Part of a small language model's weights.
Size: 16 layers, width 256, MLP 1024 tanh GELU.
Architecture: LayerNorm before each block, biases, tied embeddings.
Training: a variant of SOAP for these matrices, 232M tokens, 3539 steps.
Each number is 128 + 32 x the weight over the matrix's rms, rounded and kept within 0 to 255. Layers, rows and columns count from 0.

# layer 8 MLP up, 1024x256, rms 0.0899, rows 723-749, columns 0-255
[[197 100 129  73 137  99 155 153  92 126 149 118  95 126 142  78 135  78 198 142 138 158 108 110 131 150 147 168 156 137 124 113 118 114  91 125 114 123 151 120 118 130 102 124  98 128 134 123 156 131  24 152  98 120 158 138  66 169 145 105  88  94 157 162  89  98 162 166 168 140 136  62 149 175 121 105  87 142 118 115  81 155 113 131 154 115  84 131  81 124 111 151 154 147 151 149  90 142 133 125 143 114 185 127  95 135  69 101 112 107 163 107 142 103 128 128 103  94 169 126 157 114 112  98 140 191 148 111 173 115 102 175  95 135  64 115  99 161 106 135 116 133 115 120 167 145  95 134 113 120 151 180 107 152 147  85 114  59 169 151 116 126 164 127 140 159 150 140  34 174 147 138 126  70 134 163 138 129  86 146 162 157 158 137 130  69 102 153 120  88 123  98  89 130 132 184 123 107 133  90 137  98 171 113  83  85 184 155 105 125 116 102 112 135 126 156 140 192  99  96 149 139 137 118  60 153 125  84 178 113  66 118  95  95 117 120 120 140  94 151 134 148 135 113 122 152 151 111 113 126 135 194 162 155  66 117]
 [143  68 166 126 123 132 166 152 100 127 178 121 105 128 101 142 130 135 158 119 183 139  99 128 135 103  98 111  99 106 113 147 102 182  98 143 131 177 122  94 167 177 214 138 135 124 132 130 111 170  58 139  97 116  91 140 106 172 102 127 111 100 175 141 105  99  80 201 137 173  94 129 177 100 128 124 136 149 122 123 121  66  81 158  98 127 153 159 118  86 121 107  94 128 156 164  91  72 124 129 120 177 114 195 142 157  89 123  79 114  96 149 136 147 120 168 177 165 117 158 142 184  90 170  99 145 161  86 127 125 128 129 119 110 183  99  80  87  90 106 198 105  86 115 136  96  84  99 123 140 120 166 132 179 145  90  91 119 135 117 178 125 136  78 112 171 179 133  82  90 118 147 137 169 121 145 133 183 172 138 105 110 118 166  93 140 119 239 144 109 187 149 149  99 133 160 134 199 129 153 136 121 117 153  52 107  92 166  82 167 160 106  91 120 121  87  99 175 134 150  93 112 192 112 114 104 168  61 152 158 100  47  85 168 170 154  93 136 149  71  60 121 159 103  88 155 136 107 122 143 134 151 126 130 138  69]
 [104  91 142 139 121 137 139 125 156 161 118 122 149 109 101 101 172  74 141 159 115 154 142 117 164  81 161 132 117 144 131 135 160 127 208 137 192 122 139 105  95 105 113 114 119 134 113 153 161  91 178 183 135 124 110 159 198 137  71  87  96 104 151 129 115 148  70 133 156 146  77 113 142 127 151 132 102 183 147 213 109 122  59 113 165 174 130  97 167 151 180 115  60 105 102 127 106  90 139 111  96 146 141 173 151 130 108 120 136 100 174 132  89 134 141 118 127 142 130 111 132 110 118 142 152 168 141 172 133 149 143 100 132 155 146  78 116 131 124 111 153  57 153  51 106  90 102 128 149 116 111 168 130 104  83 125 100  98 127 122 175  90 114 107 116  87 159 174 168 134 160 110 159  84  99 102 105  97 148 144  85 142 171  79 161  77  96 162 142 109 167 113 124 122 120 125 166 130 119 113 113 127 137 110 133  74 134 128 137 179 115 124 107 149 120 113 154 116 194 113 120 140 109 134 131 129 147 129 139 107 119 154 122 126 107 105 152 142 109  86 217 148 133 158  80 136 169 172  71  96 128 142 102 149 154 147]
 [114 115 105 188 133  72 175  93 109 147 162 147 171 104 127 160 126 101 191 103 153 167 141 167 119 127 134 117  98 172  91 138 125 119 135 149  85 160 118  96  74 107 155 138 147 154  94 100 114 142 101 105 110  63 112 176 151 127 116 146 134  90  91 167 164 174  81 148  42 138 120  54 143 131 116 133  96 138 112 167 164 147 179 115 101 103 101 112 117 124 140  79 111  65  76 108 153 154  88 220 130 161 160  88  98 124 112  90 111 169  87 132  93 115 136 139  91 151 147 145 118 155 171 164 148 121  86 140  52 166 149 112 112 115 166 180 160 154  72 163  91  85 161 184 162 118 179 125 146  89 118  96 197 109 171 157 120 168 116 137 145 115 134 180 134 114 125 116 112 148 157 108 115 119 124 160 170 105 183 156 129 148 158  92  91 138 101  74 157 160  99 147 157 170 106 115 107 128  95 104 128  59 179 148 141 133 105 160 113  97 133 118 168  77 136 180 140 127 110 126 126 139 157 128 130 140 117  89 150 203 149 137 135 149 113 172  92 143 187 171 168 144 143 174  93 134 123 122 154 113  97 101 138 113 130 112]
 [ 90 130 152  83 155 136 150 187 138 148  82 132 184 107 130 107  92  58 144 149 127  94  82 112 154 198 113  79 131 129 133 136 102 156 145 143 122 112  98 143 157 121 141  80 148  84 165 115  90 124 123 167 123 165 121 112 108 158 100 106 106 112 164 154 125 177 127 104 131 158 126 111 132 194 115 117 120 137 134  70 122 116  97 102 105 153 101  86 126 169  98 124 167 136 126 135 111  99 115 137 128  95 115 161 190 133  79 162 133 136 144 143 110  79  80 177 101 142 134 161 189 171  58 125 113 217 188 101 152 111 137 155 123 145 166 157 134 138 118 164 130  87 102 186 116 109  68 106 115  45 176 110 112 124 147 100 127 124  98 161 117 196 116  52 127 128 126 152  98 134 167 141 130 103 105 160 148 161  82 157 125 207  58  83 119 160 117 170 149 135 126 124 167 206 133 160 161 140  45 125 140 102 134 151 143 100 140 120 184 115 115 134 114  90 114 143  74 101  99 135 150 122 175 114 136 122 135 106 145 115 100 118 148 111 125 106 105 116  92 112 136 144 201 132 106 107 131 109 137 108 196  72 173 109 149 142]
 [152 115 127 117 124 172 154 155 152 137 140 135  92  99 140  76 138 113 144 164  85 103 179  62 150  99 144 155  76 134 110  88 120 188  93 157 143 144 136 130 102 129 129  90 146 119 103 106  97 130 141 103 103 111 120 135  97 125 186 139 129 156 165 102 197 113 140 141 129 108 104 151 148 126  63 131 132 125 118 148 129  75 151 126 136 148  97  64 146 179 119  79  97  93 113 139 140 143 111  69 151 143 118  86 143 132 158 159 140  69  42  92  66 123 126 102 136 153  91 141  77 111 138 181 121 148  72 112 178 108  90 123 107 148 125 135  79  95 119 143 142 105 129 141  93 139  92  95 162  51 119 190 135 140 117  50 138 113 116 120 114 108 117  93  75 153  95 159 186 239 108 116  92 113 113 105 115 157 161 194 166  71 154 148 212 178 155 131 137  96 139 179 131 187 128 140 153 132 106 100  83 109 150 140 162 139 107  92 164 120 140  90 168  98 158 131  61  99 137 116 100 142 154 108 114 103 104 138 134 160 111 171 104 120 139 106 186 156  92 162  65 151 169 162 140  97 129  82  83 168 136 152 148 171 113 172]
 [ 95 126  86 118 162  92  80 117 184 185 103 145  85 140  90 139 134 107 109 125 146  96 157 108  94 159 127 170 122 151 150 116 164 162  87 188 136  80 141 131 179  90 114  96 103 157 174 117 130  78 122 151  92 108 112 161 163 124 112  87 115 124 166 119 100 167  98 118 153 190 140  63 118 183 125  77 154  99 103 141 141 128 101 138 114 174 160 162 179 104 124  91 161 102 102 155 126 115  91 107 125  85 166 147 155 138 127  64  98 152 124 112 116 111 108 146 182  95 130 117 102 163 134 152 110  81 176 131  98 147 137 164 122 147 114 162 146 140  58 104 166 149 200 117 134  84 185 129 122 153 167 106 111 102 142  92  87 102 166 139 128 176 155  99  82  77 147 115 179  95  86 173 135 120 153 146 119 104 130 119 124 105  84 157 113 126  97 128  96 166 129 112 131 106 157 136  89 131 152 103 132 111 146 124  99  92 131  93 132 104 127 134 156  96 138 208 202 139 105 124 154 129 114  98 115 132 101 116 166 161 160 122 179 177 124 136 121 112 110 107  96 115  78  98  93 129 107 141 108 103 137 103 118 124 134 116]
 [138  66 107 122 184 142 151 112 135 178 128 132 162 102 107 184 152 169 117 110 134 111  69 117 108 124 162  96 120 115 165  70 126 106 115 106 106  93 176  75 125 107  84 103 178 131 140 127  96 116 173 106  97  70 114 130  95 203 121  97 118 156 135 146 145 125 111 133 182 126  79 175  89 122 156 142 114  96 156 154  28 121 200  62  81  67 139  70 161  77 175  83 121 110 115 177 158 129 152 108 150  61 151  78  86 157 120  45 141 143 141 203 131 146 129  72 156  82  91 118 136 115 124 165 116 197 127 141 137 142  90 151 172 120 109 129 112 131 175 121 147 118 157 199 150 116 119 174 151 144 142  85 171 178 129  98 114 176  87 126 146 140 166 128 102  90 178 134 110 150 121 137 112 153 112 121  90 168 117 107 115  87 110 129 133  80 155 225 125 136 163 161 177 219 153 123  47 149 166 113  61 120 139 138 137 112 110  70 116 158 147 100 141 141 122 132  90 114 192  82  79 107 132 101 157 167 139 168 111 139 128 162  55 110 138 102 123 160 131 164 130 102 109 144 143 130 129 112 114 101 119 105 175 118 156 145]
 [143 127  94 135 128  68 173  89 192 124  87 142 128 125 160  92 171 173 183 162 133 168 164 139 141 141 146  72 139 138 145  62 105 118  79 148 109 166 108 145  54 124 116 107 160 149  90 102 122 149 105 118 184  99 143 200 103  64 148  64  51 111 136 164  91 134 128 118 156 154  84 130 157 167 151 120 126 200 113 103 100 150 127 102 164 132 143 201 129 157 141  79 121 108  65  62  98  85 147  83 114  99 118 117 168  90  88 125 110 144  98 186 181  72 125 152 105 121 149 109 153 121 173  77 127 111 155 172 182  96  81 127 132 154 183 199 142 172 155  83 155 178 168  85 113 149 130 155 123  62 128 135 148 171 119 119 119 117 133 163 162 121 105 119 177 113 114 135 210 102  59 128 159 100 122 113 124 162 144 186  46 131 131 130 172 196 133 156 164 150 150  62 142 144  64 103 149 155 101 103 122 140 109 133 112 171 112  86 111 111 167  54  95  93 213 157 131 112  97 145 164 148 161 115  94  80 130 184  80 138 140  89 114  87 143 115 128 103 150  90 102  93 212 109 110 120  67 133 160 134 165 146 138  82 139  61]
 [127 160 140  99 118 114 154  39 151 123  56  69 128 141 118 143  98 109 109 194 197 173 111 120  84 140 129 145 137 191 151 130  82 150 188 157 128 184 136 182 146 103 133 106 111 106  96 175 106 135 157  88  89  97  82 128  78 185 143 165  94  92 150 131 136 169 129 182 125 123  99 137 130 134 120 141 120  97 121 115 100 203 138 131 120 157 119 113 148 153  84 125 174  99  98 190 128 127 147 108 136  51 121 103 131 124 186 128  95 129 133 179 173  92 139  60  95 121 122 126  95 146 175  97 114 111 103 165 104 165 105 151 142  87 154 141  71 165 131 166  61 163  81 130 109 156 113  97 108 143 132  72 104 130  77 101  93 105 190  81 101  71 185 134  88 121  80 105 154 163 134 143 140 147 126  94 200 145 120  89 108 164 177 115 131 122 101 189  81 160 162 125 157 119 151 148 137 171 157 120 113 167 106 122 109 140  90 128 158  79  72  67 177  43 142 109 159 159 121 179 148 128 187 174 126 123 176 124 179 121 117 163 163 171  71 112 141 171 169  88 118  86 170  91 167 140  83 118 109 125 118 124  93 144 100  71]
 [128 149 164 109 165 110 105 143 123 154  90 177 177 168 150 118 175 138 123 137  53  91  88 155 107 161 109  90 162 188 153 179 176  94  72 129 111  69 157 111 122  74 128  96  98 125 175 197 117 154 128 113 149 155 144 161 138  99 128 166 125 135  95 135 137 122 145 134  92 119 170 123 136 168 142 185 128  68 122 168 142 144 106 110 165 128  89 148 114 126 146  89 142  98 141  98  94 124 133 173 123 164 130 151 159 142 149 115 132  99 132 111 129 114 101 119 141 140 135 103 138 129 133 125 130  95 115 127 137 103 165 160 105 113 122 174 170 103 126 145 134 137 124 125 100  94 105 121 148 124 151 155 109  63 139 134 147 143 114 149 108 157 125  82 176 142 130  79 121 115 166 123 149 182 155 154 126 141 133 121 108 122 102 130  89 140 164 202 119 147  86 121 103  94 132 162 144  70  85 118 154  99 160 102 119 149 124  99 131 115 102 128 152 142 148 126 181 138 134 103  86  72  93 131 136 135 177  68 166 156 116 113 111 113 125 144  90  46 144 138 106 138 128 145 103 102 149 133 144 167 127 111  99 111 158 115]
 [189  74 221 134 160  72 243  86 148 112  98 122 121 142 136 180 132 156 116 117 148 116 117 156  66  94 135 136 141 140 138  94  74 185 134 119 108 108  75 135 150 127 141 104 129 120 127 121 116 111 153 100 135 127  88 115 161 177  95  77 105 115 145 161 167 121 100 179 130 144 112 147  84  73 153 145 132 130  76 120 127 128 180 141 143 104 124 141 118 163 118  85 119 145 131 151 113 120 136 171 183 176  65 138 111 143 114 102 113 151 121 142 119 166  89 124 122  90  87 132 147 142 127 156 128 176 173 129 190 144 146 113 165 138 165 124  72 180  98  81 150  92 117 151 161 119 131  91 125  88  82 150 103 186 116 158 120 159 120 111 154 145 126  79 177 119  98 191  84 118 119 166 138 137 104 114  66 148 133 133 158 138 144  90 165 150  92 170 152 137 152 163 158 180 139  88 140 175 119 177 127 127 102  59 139 134  67  96  92 143 144 152 147 162  73 122  80 148 164 139  64 152 136 195 116 123 142 162 119 146  54  83 131 102 131 170 106  96 100 137  96 103 190 143 126  98 139 176 111 121 108 111 182  95 130  99]
 [ 81 135 126 157 114 159  88 154 115 129  88 144 106  88 137 188 126 144 100 136 144 162 138  96 152 128  83 134 161 172 150 130 138 163 122 139  82 164  92  74 182 126 144 164 128 168 147 104 170 127 120 164 116 158 161 151 150 179 106 126  94 140 170 173 157 131 142 175 107 134  94 180 124 166  87 123 180 164  75 128 152 110 140 143  82 115  86 109 127 150 143 113  99 164 136 156  90 138 158 129 178 196 132  97 119  92  81 155 178 115  64 179 100 149  70 161 140  77  87 179 172 156 111 171 129 141 127 145 114 115 110 140 124 145 148 184 174  87  81  43 112 104 170  98 124  77 131 126 149 119 106 138  79  82 141 115 141 161 196 192 158 141  96 113 103 179 161 129 133 110  82 124  61 189 135 110 144  83 130 112 119 140  78  97 137 113 189 131 143 139 161 107 148 136 169  73 112 153  98 146 107 142 139  80  69 118 150 199 152 173 139 120 109 135 160 126 146 131  72  80 170 108 171 150  82 108 120 123 106 130  86 102 117 101 170 123 155 101 164 149 106 128 136 126  64  95 176  75 142 114 157 200 115  61 117 121]
 [161 138  87 128 128  94 127 129 170  91 160 143 159 147  93 147  68  82  85 150 111  93 162  91 126 124 127 191 140 136 121 123 167  93 120 138 122 133 163 173 115 184 162 134 119 133  96 178 170 137 137 114 136  97 122 191 113 147 153 147 153 121 165 104 186 132 164 145 108 161 165 151 110 166 143 146  92 155 143 183 110 111 138 137 101 112  84 144  91  89 132  59 122  71 109 122  91 109 115 163 177 132 130 165  92  38 195 155 159 116  84 117 149 139 112  84  92 137 123 100 157 138 198 153 183 158 141 165  88 125 167 124 124 101  87  94 121 114 159 102 136 146 155 171 112  93 153  85 120 100 117 121 122 138 137 105 136 128 144 116 180 155 103 158 103 172 127  48 150 134 122 126 112 147 204 119  85 146  93 153 134  84 158 112 135  97 163 151 156 119 150 196 137 139 123 123  76 133 200  75 156 181 139 124 172 141 132 104 100 131  77 143 161 108 128 113 117 119 112 170 160  85 110 145  95 155 139 106  74 101 147 109  96 140 188 126 165 154 115 133  81 134 130 223  52 115 166  65 126 134  89 103 177 116 163 158]
 [ 43  68 144 152 204 133  84 139 133 134 122 140 135 124 133 104  54 121 219 146 195 119 144 122 163  70  91 145 143 156 112  79 129 182 154 161 103 111 168 148 101  82 133 135  72 144 169 132 132 162 159  94 124  94 113 118 152 108  92 170 132  93 163 112 105 148 116 139 123 164 147 133 165 103 114 118 159 134 135  56 208 114 100 186  92 172  98 206 122 108 140 129 160 130 159 104  92 191 134 119 123 166 154 153 194 108  89 129  49 152 110 108  86 135 161 150 135  82  83 123 135 161  57 128 113 144 147  95 181 190 124 179 171 144 114 135 162 146 157 124 126 124  94  92 146 137 137 144 154 114 109  89 179 109  74 117 163 135 123 154 118 104 105 145 107  85 128 120 143 141 140 125 134  94 103 172 128 118 107 204 108  27 162 155 139 123 113 106 138 147 142 118 121 114  89 144 128 136 120 101 118 103 116  57 218  75  81  91 134 161 203 140 168 185 134 175 131 116 152 104 120 136 132  85 105 134 119 180 106 128 206 158 158 183  83 161  93 110  95 130 121 166 129 145 108  53 144 154 140 107  92 161 139  50 209 170]
 [133 155 104 113 111 168 136 173 123 145 174  91 122 119 156 118 156 157  90 189 166 120 129 116  93 130 176 103 131 157 141  69 128 107 164 121  75 162  81 175 168 138  74 141 110 112 103 127 150 142 172 129 166 103 148 126 172 127 139 127  64 123 162 141 149 200 112  92 149 100  81 167 183 130  99 180 126 130 141 130 102 145 132 153 217 144 119 189 119 156  74 108 123  90 187 155 140 117 108 142  94 115 132  59 104 112 150 152 137  88 158 126 142 150 138 117 120 125 108 111 122 157  86 152 101 154 138 119 126 143  82  86 123  72 199 151 116 140  91 168 136 101 182 100 152 163  78 109 104 122 100 108 139 166  64 109 137  97 146 150 105 122 140 175 132 125 138  79 140 175 144 149 147 108 129 113 130 168 100 108 151 116 122 121 161  37 123 168 198 113 100 107  81 104 148 122 146 162 108 159  73 141  71 104 121 112  96 169  91  82  85 133 154  69 124 113 150 138 160 148 120 151 151 164 122 120 112 124  71 128 143 193  65 113  80 116 130 114 171 105 121 152 102 136 120  41 159 129 160 160 112 147  48  60  95 140]
 [108  99 124 161 118 147 183 154 134 109 128 147 103 181 205 117  84 137 136 142 133 139 112 141 129 146 159  83 149 103 124 122 124 103  78 138 150 126 122  98 121 141 123 167 201 117 107  80 129 140 122 115 120 152  61 137 105 166 124 105 113  91 153 108 167 107 122 143 137 123 121  91 106  86 161 169 165 109 165 172  19 145 146 155 153  87 126  92 153 133 137 111 135 133 125 121 128 154 109 101  58 117 150 135 153  86 120 138  73 125 126 141  36 114 161 124 141 151 153 109 104 124  78 102 115 130  82 120 150 182 143 123 131 110 143 160 127 135 101 109 149 106 154 135  99 113  65 159 121 110 187 142 172 106 148 140 101 118 201 180 132 138 179 149 163 101 206 126  86 150 184 102 117 121 183 178 153 103 176 137 119  86 115 164 137 105 103 165 130 146 212 124 170 119 134  98 154 140 124 134 122 175 132 107  91 217 143 145 101  72 152 122 140 105 125 149  94 123  65 130 142  81 124  77 102 132  99  95 137 119 118 179 150  98  82 110 135 150 135  96 157 172 172 111 182 107 126  70 121 177 101  85  95 130 148 145]
 [ 97 117  94 114 171 139 112 101  90 170 142 138  89 144 164 105 129 136 150 138 125 167  89 101 130 218 114 146 100 100 122  86 124 111 174 106 131 156 174 206 124 134  80  76 141 120 111 132 132 122 140 128 140  93 142 135  98 124 153 134 102 159 125 161 114 145 129 136 141 155 127 149 130  97 159 116 104 121 159 103 183  87 212  88 144  55 173 127 136 146 100 138 131  89  76 128 108 114 134  87 146 141 143 140  86 161  82  68 132 141  93 168  68 114 117 116 114 113 126 169  74 166 162 127  92 160 117 187 148  74 116 147 155  71 161  77 112 144 150 146 158 127 139 108 212 170 148  80 148  83 153  93 124 123 128 160 197 155 191 151 145  99 130 136 112 175  98 137 120  92  81 134 129 138 138  52 140 123 108 103 117 119 201 101 122  86 142 106 139 110  91 129 171  81 121 187 101 132 104  59 132  92  77 155 170 130 143 154  99 124 140 129 122 151 112 149 117  66 142 175 177 147 243 160 150 128 114 146 123  72 145 196 122 157 132 122  91 121 130 107 116 113 106 113 188 123  70  91 131 131 117 143 205 137 114 110]
 [148 153 126 136 146 158 102 181 135 124 100  94 115 140 121 133 178  68 182 124 141 101 237 159  85 119 132 203 147  83  97 114 164 109 140 137  82 125  85 146 164  85  98 127 122 117 105 117 164 135 203 143 144 154  88 120  65 152 139 169 135  98  86 127 101  70 163  99 101 142 176 110 192 108 150 124 148 140 147  92 169 132 129 102 144 117  99 132 142 154 148 221 122 136 149 120 110 104 140 144  83 118 142 102  95 127  82 173  72 117  86 120 104 162  85 207 122 156 101 122  79 105  74 141 109  98 151 170 170 129 162 205 108 132 188 125 137 103 177 130 188 173 131 168  41 141 147 117 101 149 112 143  92 156 220 119  99 140 144 103 106 120  41 155 167 154 112  85 130 145 106  66 129 153 156  94 141 160 196 132 174 141  66 163 146 123 156 129 160 172 148 122 169 100 142  79 133  91 175  93  84 146 134  82  98 165  76 175 123 126 123 127 133  86  95 204 158 131 110 137 168  77  93  58 159 143 111 128 136  94 109 160 140 116 146 150  72 122 114  82 143  98 187 137 102 100 129 111 129 162 119 128 136 118  78 127]
 [176  94 125 141 104  79 157 135 134 126 152  80 111 170 115 121 130 115 185 138 137 113 115 125  29 125  49 117 116 141 144 134  76  43 130 136 123 109 129  85 169 165 162 198 121 108 136 125 149 136  86 101 122 144 154 149 144 109 179 140 125 108 105 104 157 136 180 106 194  82 196 118 137 130 136 109 116  91 117 187  74  96 166 146 105 130 152  70 118 172  91 127 133 152 128 138 174  85 107 157 162  66  94 166  55 143 156 122 160 172 123 130 107 101 206 126 160 180 184 118  96 173 185 134 120 158 147 164 135 104 122 153 181 140  85 131 117 108 145 143  81 111 132  64 160 112  87  73 121 146 149 142 154 154 154 133 155 183 152 140 156 124 127 133 133  94 102 178 113 149  99 120 113  97 144  93 124 170 151 125 196 124 136 134 117  68 184 143 118 109  42 163 162 121 159  77 175 172  74 100 172 148 128 137 108 186 116 125 114 138 146 146 138 123  94 164 149  98 131 116 107 148 198 140  89 129 191  94  72 154 120 141 121 204 165 143  79 188 148 125 169  74 104 120 149 181 170 105 124 112  94 132  91 156  90 117]
 [117 103 186 144 163  92 150 153 162 120 132 162 101  88 109 152 101 116 127 124 150 139 156 100 127 121 118 149 129 117 121 151 138  50 171 150 165 137 107 153 136 152 151  93 146  72 155 153 147  59 147  95 134  61 106 124  97 134 142  93 124 125 133 109 117 181 121 144 105 137 131 135 137 172  81  94 132 142 135  80 157  96  94 155 119 102 112  77 145  95  74 118 131 112 127 156 120 167  94 141 138 123  92 100 180 147  73 154 113 125 125 162 120 141 131  96 178 137  96 144 101 119 127 118 146 118 123 111  96 137 117 100 143 113 144 148 118  91 155 119 122 125 119 103 152 140  84  90 162 105 136 170 157 166 139 127 146 135 117  59  87 163 120  89 120 116 130 137  50 138 133 103 121 118 134 116 147 166 102 113 141 119 133 135 107 134 107 164 157 206 144 101 122 156 170 104 156 137 157  75  87  78 211 101 170 139 136  76 103 175 123 126 129 127 165 150 172 115 137  29 160  89  64 139  85  69 144 118 127 127  92 101 152 151 112 132 128 133 126  93  72 164 166 146 121 144 168  59 167 126 167  86 187 134 171 114]
 [110  97 124 105 152 123  96 111 110 123 118 203 124 121 122 142 114 139 128  91 106  88  96 144 109 142  97 106 163 136 171  67 105 149 144 168 133 136 147 100 147 112 162 111 190 164  80 145 190 132 195  99  38 131 101 133 139 116 146  72 104  96 117 147  92 108 121 155 161  79 120  99  92 124 154 141  62 131  59 129 135 164 148  95 105 149 121 102 189 173 129 135  73 100 148  90 133 128 133  92 141 104 124 119 112 139 128 103  91  93 163 131 121  91  97 171  99 120 156 121 136 151 124 156 130 158 138 141 107 115 156 122 167 128 128 112 135 147 198 132 117 173 118 152 152 115 126 108 146 177  96  92 109 168 118 122 113 144 122 178  87 163 133 153 171 115 102 123 159 135 155 103  98 189  90 126 169 131  98  71 159 101 157  95 136 166 136 137 192 120 130 118 123 132 147 118 161  76 170 101 156 116 123  91 172 101 142  83  94  93 153 152 223 116 157  58 167 145 129 113 130 164 134 107 140 173 100 197 126 108 111  82 112 108  87 137 166 133 115 143 158 114 137 192 165 139  78 128  84 131  90 117 189  74 122 137]
 [ 71 157 124 135 150  93  78 131  82 148 145 102 148 120 148 137 136  80 164 121 130 122 109 167  38 117 119 130 130 107 112 117 109 117  84 167 159 132 112 117 142 110 102  85 118  82 100 141 126 111 152 124 110 149 114  87 142 150 155 151 159 163 113 102 123 125 132  88 140 125 144 143 176 142 125 191 143 202 127  78 155 161 113 145 150 135 100 130 118  94 139 103 134 153 159 126 101  74  53 145 151 132 138 123 140 150 118 150 163 161 135 127 109 114  90  88 118 190 121 131 169 101 130  99 111 158 139 146 149 136 147  69  91 107 174 132 127 156  95 139 112 151 127  93 118  87 116 163 158  76 118 106 155 133 114 156 139 101 142 104 113 136 121  87 130 145 140 110 119 147 172 110  83 160 166 192 104  94 149 181 113 128 124 136  84 144 139 134 134 146 123 162 142 141 117  72 139 111 119 101  93 136 111  73 175  92 159 143  72  89 140  96 172 118 135 144 160 125 135 131 116 148 110 143 111  98 137 152  74 136 128 124 137 131 146 156 156 101  72  97 127 137 222 151 142 113  66  65 157 116 121 176 144 155 152 150]
 [ 89 141 141 148  57  94 152 121 102 107 121  53 113 153 121  83 118 140 144 153 129 135 172 110 168 146 145 156 126  55 122 144  99 174 123 154 184  98 174 102 123 117 199 168 106 183 159 121 185 118 151 141 110 155 169  96 115 148  94 134 111 119 184 154  99 144 145 180 104 100 152 112 136 187 112  93 121 157 107 143 179  81 131 162 155 120 116  87 121 147 136 133 144 136  77  70 165 138 114  97 107 165 141  52  90 195 153 187 173 112 128 124 138 123 110 144 108 201 122 164  97 133 141 150 125 162 118  88 159  90 134  72 136 146  80 105  82  92  85 162 148 117 227  91 126 128 128 122  78  99 101 114 107 107 123 107 139 134 162 109 138 146 122 147 151 109 124 130 144 130  99 103 125 144 168 120 101 182 104 135 112 185 127  60  87 112 132 197  80 129  98 142 160 143 175  54 193 160 127 140 142 126 172  74 115 121 132 123  98  77 140 152 119 101  88 104  98 115 102  73  78 209 156 185 138 154 111  91 106 103 148 121 135 143 101 149 159 148 132  97 141  95  99  91 210  78 159  96 100 143 101 184 145 184 188 128]
 [163 109 137 152 107 119 129 102  97 138 105 188 123 181 141  59 152 136  85 151 121 125 110 150 145 125 143 136  84 123 132 116 126  93 149 144 126 146 120 117 141 139 102 136  73 130  87 174 127 156 106  87 127 153 121 179  25 129  79 111 130 101 102 114 116 170 149 111 120 108 184 145 100 144 128  52 169 120 118 154 140  93 153 124 142  86 159  53 120 141 152  80 111 153 147 105 106 102 167 126 152  82 173 107 101 134 138 124 157 164 131 170 158 155 127  96 114 155 153  87 138 132 135 108 125 114 106 137 117 132 137 159 120 121 162  93 105 149 114 110 121  81 143 116 125 160 106 123 155 114  86 131 147  94 139 134 153 112 119 130 152 116 147 136 128 137 114 128 127  82 125 156 144  81 119 162 150 170 161 110 100 189 113 137 158 201 148 144 161 118 115 145 169 175 144 123 125 130 169  92 145 137 133 154 143  92 160 129  92 114 108 164  51 118 129 167 157 160 189 141 106 158 141 177 125 108  68 145 212 160  82  87 147 148 105 147  97 180 143  63  94 115 109 147  90 114 147 136  96 128 120 178 120 101 134 115]
 [114 171 117 179  70 130 122 136 108 165 138 168 114 159 126 122 132 161 154 128 104 111 160 133 124  62 145 138 161 109 127 137  92 122 108 115 136  81 146 132 114 142 136 102 142 131 121 121 126 111 119 128 131 107  96  69  72 147 117 159 130 155 103  95 143 137 202  74 186 111 110 173  76 147 109 148 122 135 142 167  87 127  94 151 140 173 151 105 122 120 120 121 145 117 188 132  70 122 148 141 112 140 140 138 129 125 170 125  73  80 141 157  92 112  85 140  98 115 144  45 107 136 120 200 137 127  92 111 115 133 147 133  94  99 104 133 136 165 135 191 114 161 143 160 132 108  70 152 142 132 128 161 155 139 157  86 154 136 155 101  79  94  96  84 139 160 152  95 162 101 204  89 159 128 112 139 149 150 136 108 146 163 125 169 137 139 159 124 149 169 130 176 126 126 125 164  98 194 200  63 147  93 144 169 179 108  86 138 127 153 210  98  95 129  83 127  92 113  80 150 139 102 102 116 143 175 141 123 128  89 148 106 107 135 100 139 118 171 120 141 161 145 114 182 150 144  80  98 100 119 120 102 165  85 110 129]
 [112 174 118 199 127 167 163 167 128 148 117 138  97 192  72  64  90 134 143 124 154  94  96 143 151 103 153 114 116 133 119  34 116 136 144 138 130 116 181 156 152 130  92 143 120 114 156  93 120 100 145 101 125 116  75 185 113 117 119 124 135 120 114 174 134 158 146 168 148 145 118 138 108 159 136 149 135 127 137 186  99 126  99 174 153 141 127 108 189 116 127 146 134  81 126 107 165 146 163 180 150 129  90 116 168  94 114 111 103 148 124 123 142  95 148 115 139 163 167  94 151 122 128 149 145 175 162 183  73 157 106  92  87 101 132 149 116  97 114 119 141  88 133  83 149 151 111 157 122 142 147 156 120 173 134 118 146 178 133 162 129 136 170  65  93 104  97 198 114 141  89 112 135 127 153 148  90 124  77 185 124 133 117 100 136 104 114 103 136 135 181 113 102 130 134 189 172  74 105  83 113 106 158 144 109  97 136 139 136 106  36 131 122  72 115  88 118 137 127  91  79 117  71 159 164 137  85  96 162 120 149 200 107 124 113 146 161  94 155 152 135 157  85 123 116 141 103  76  98 160 136 153 146 126 149 102]]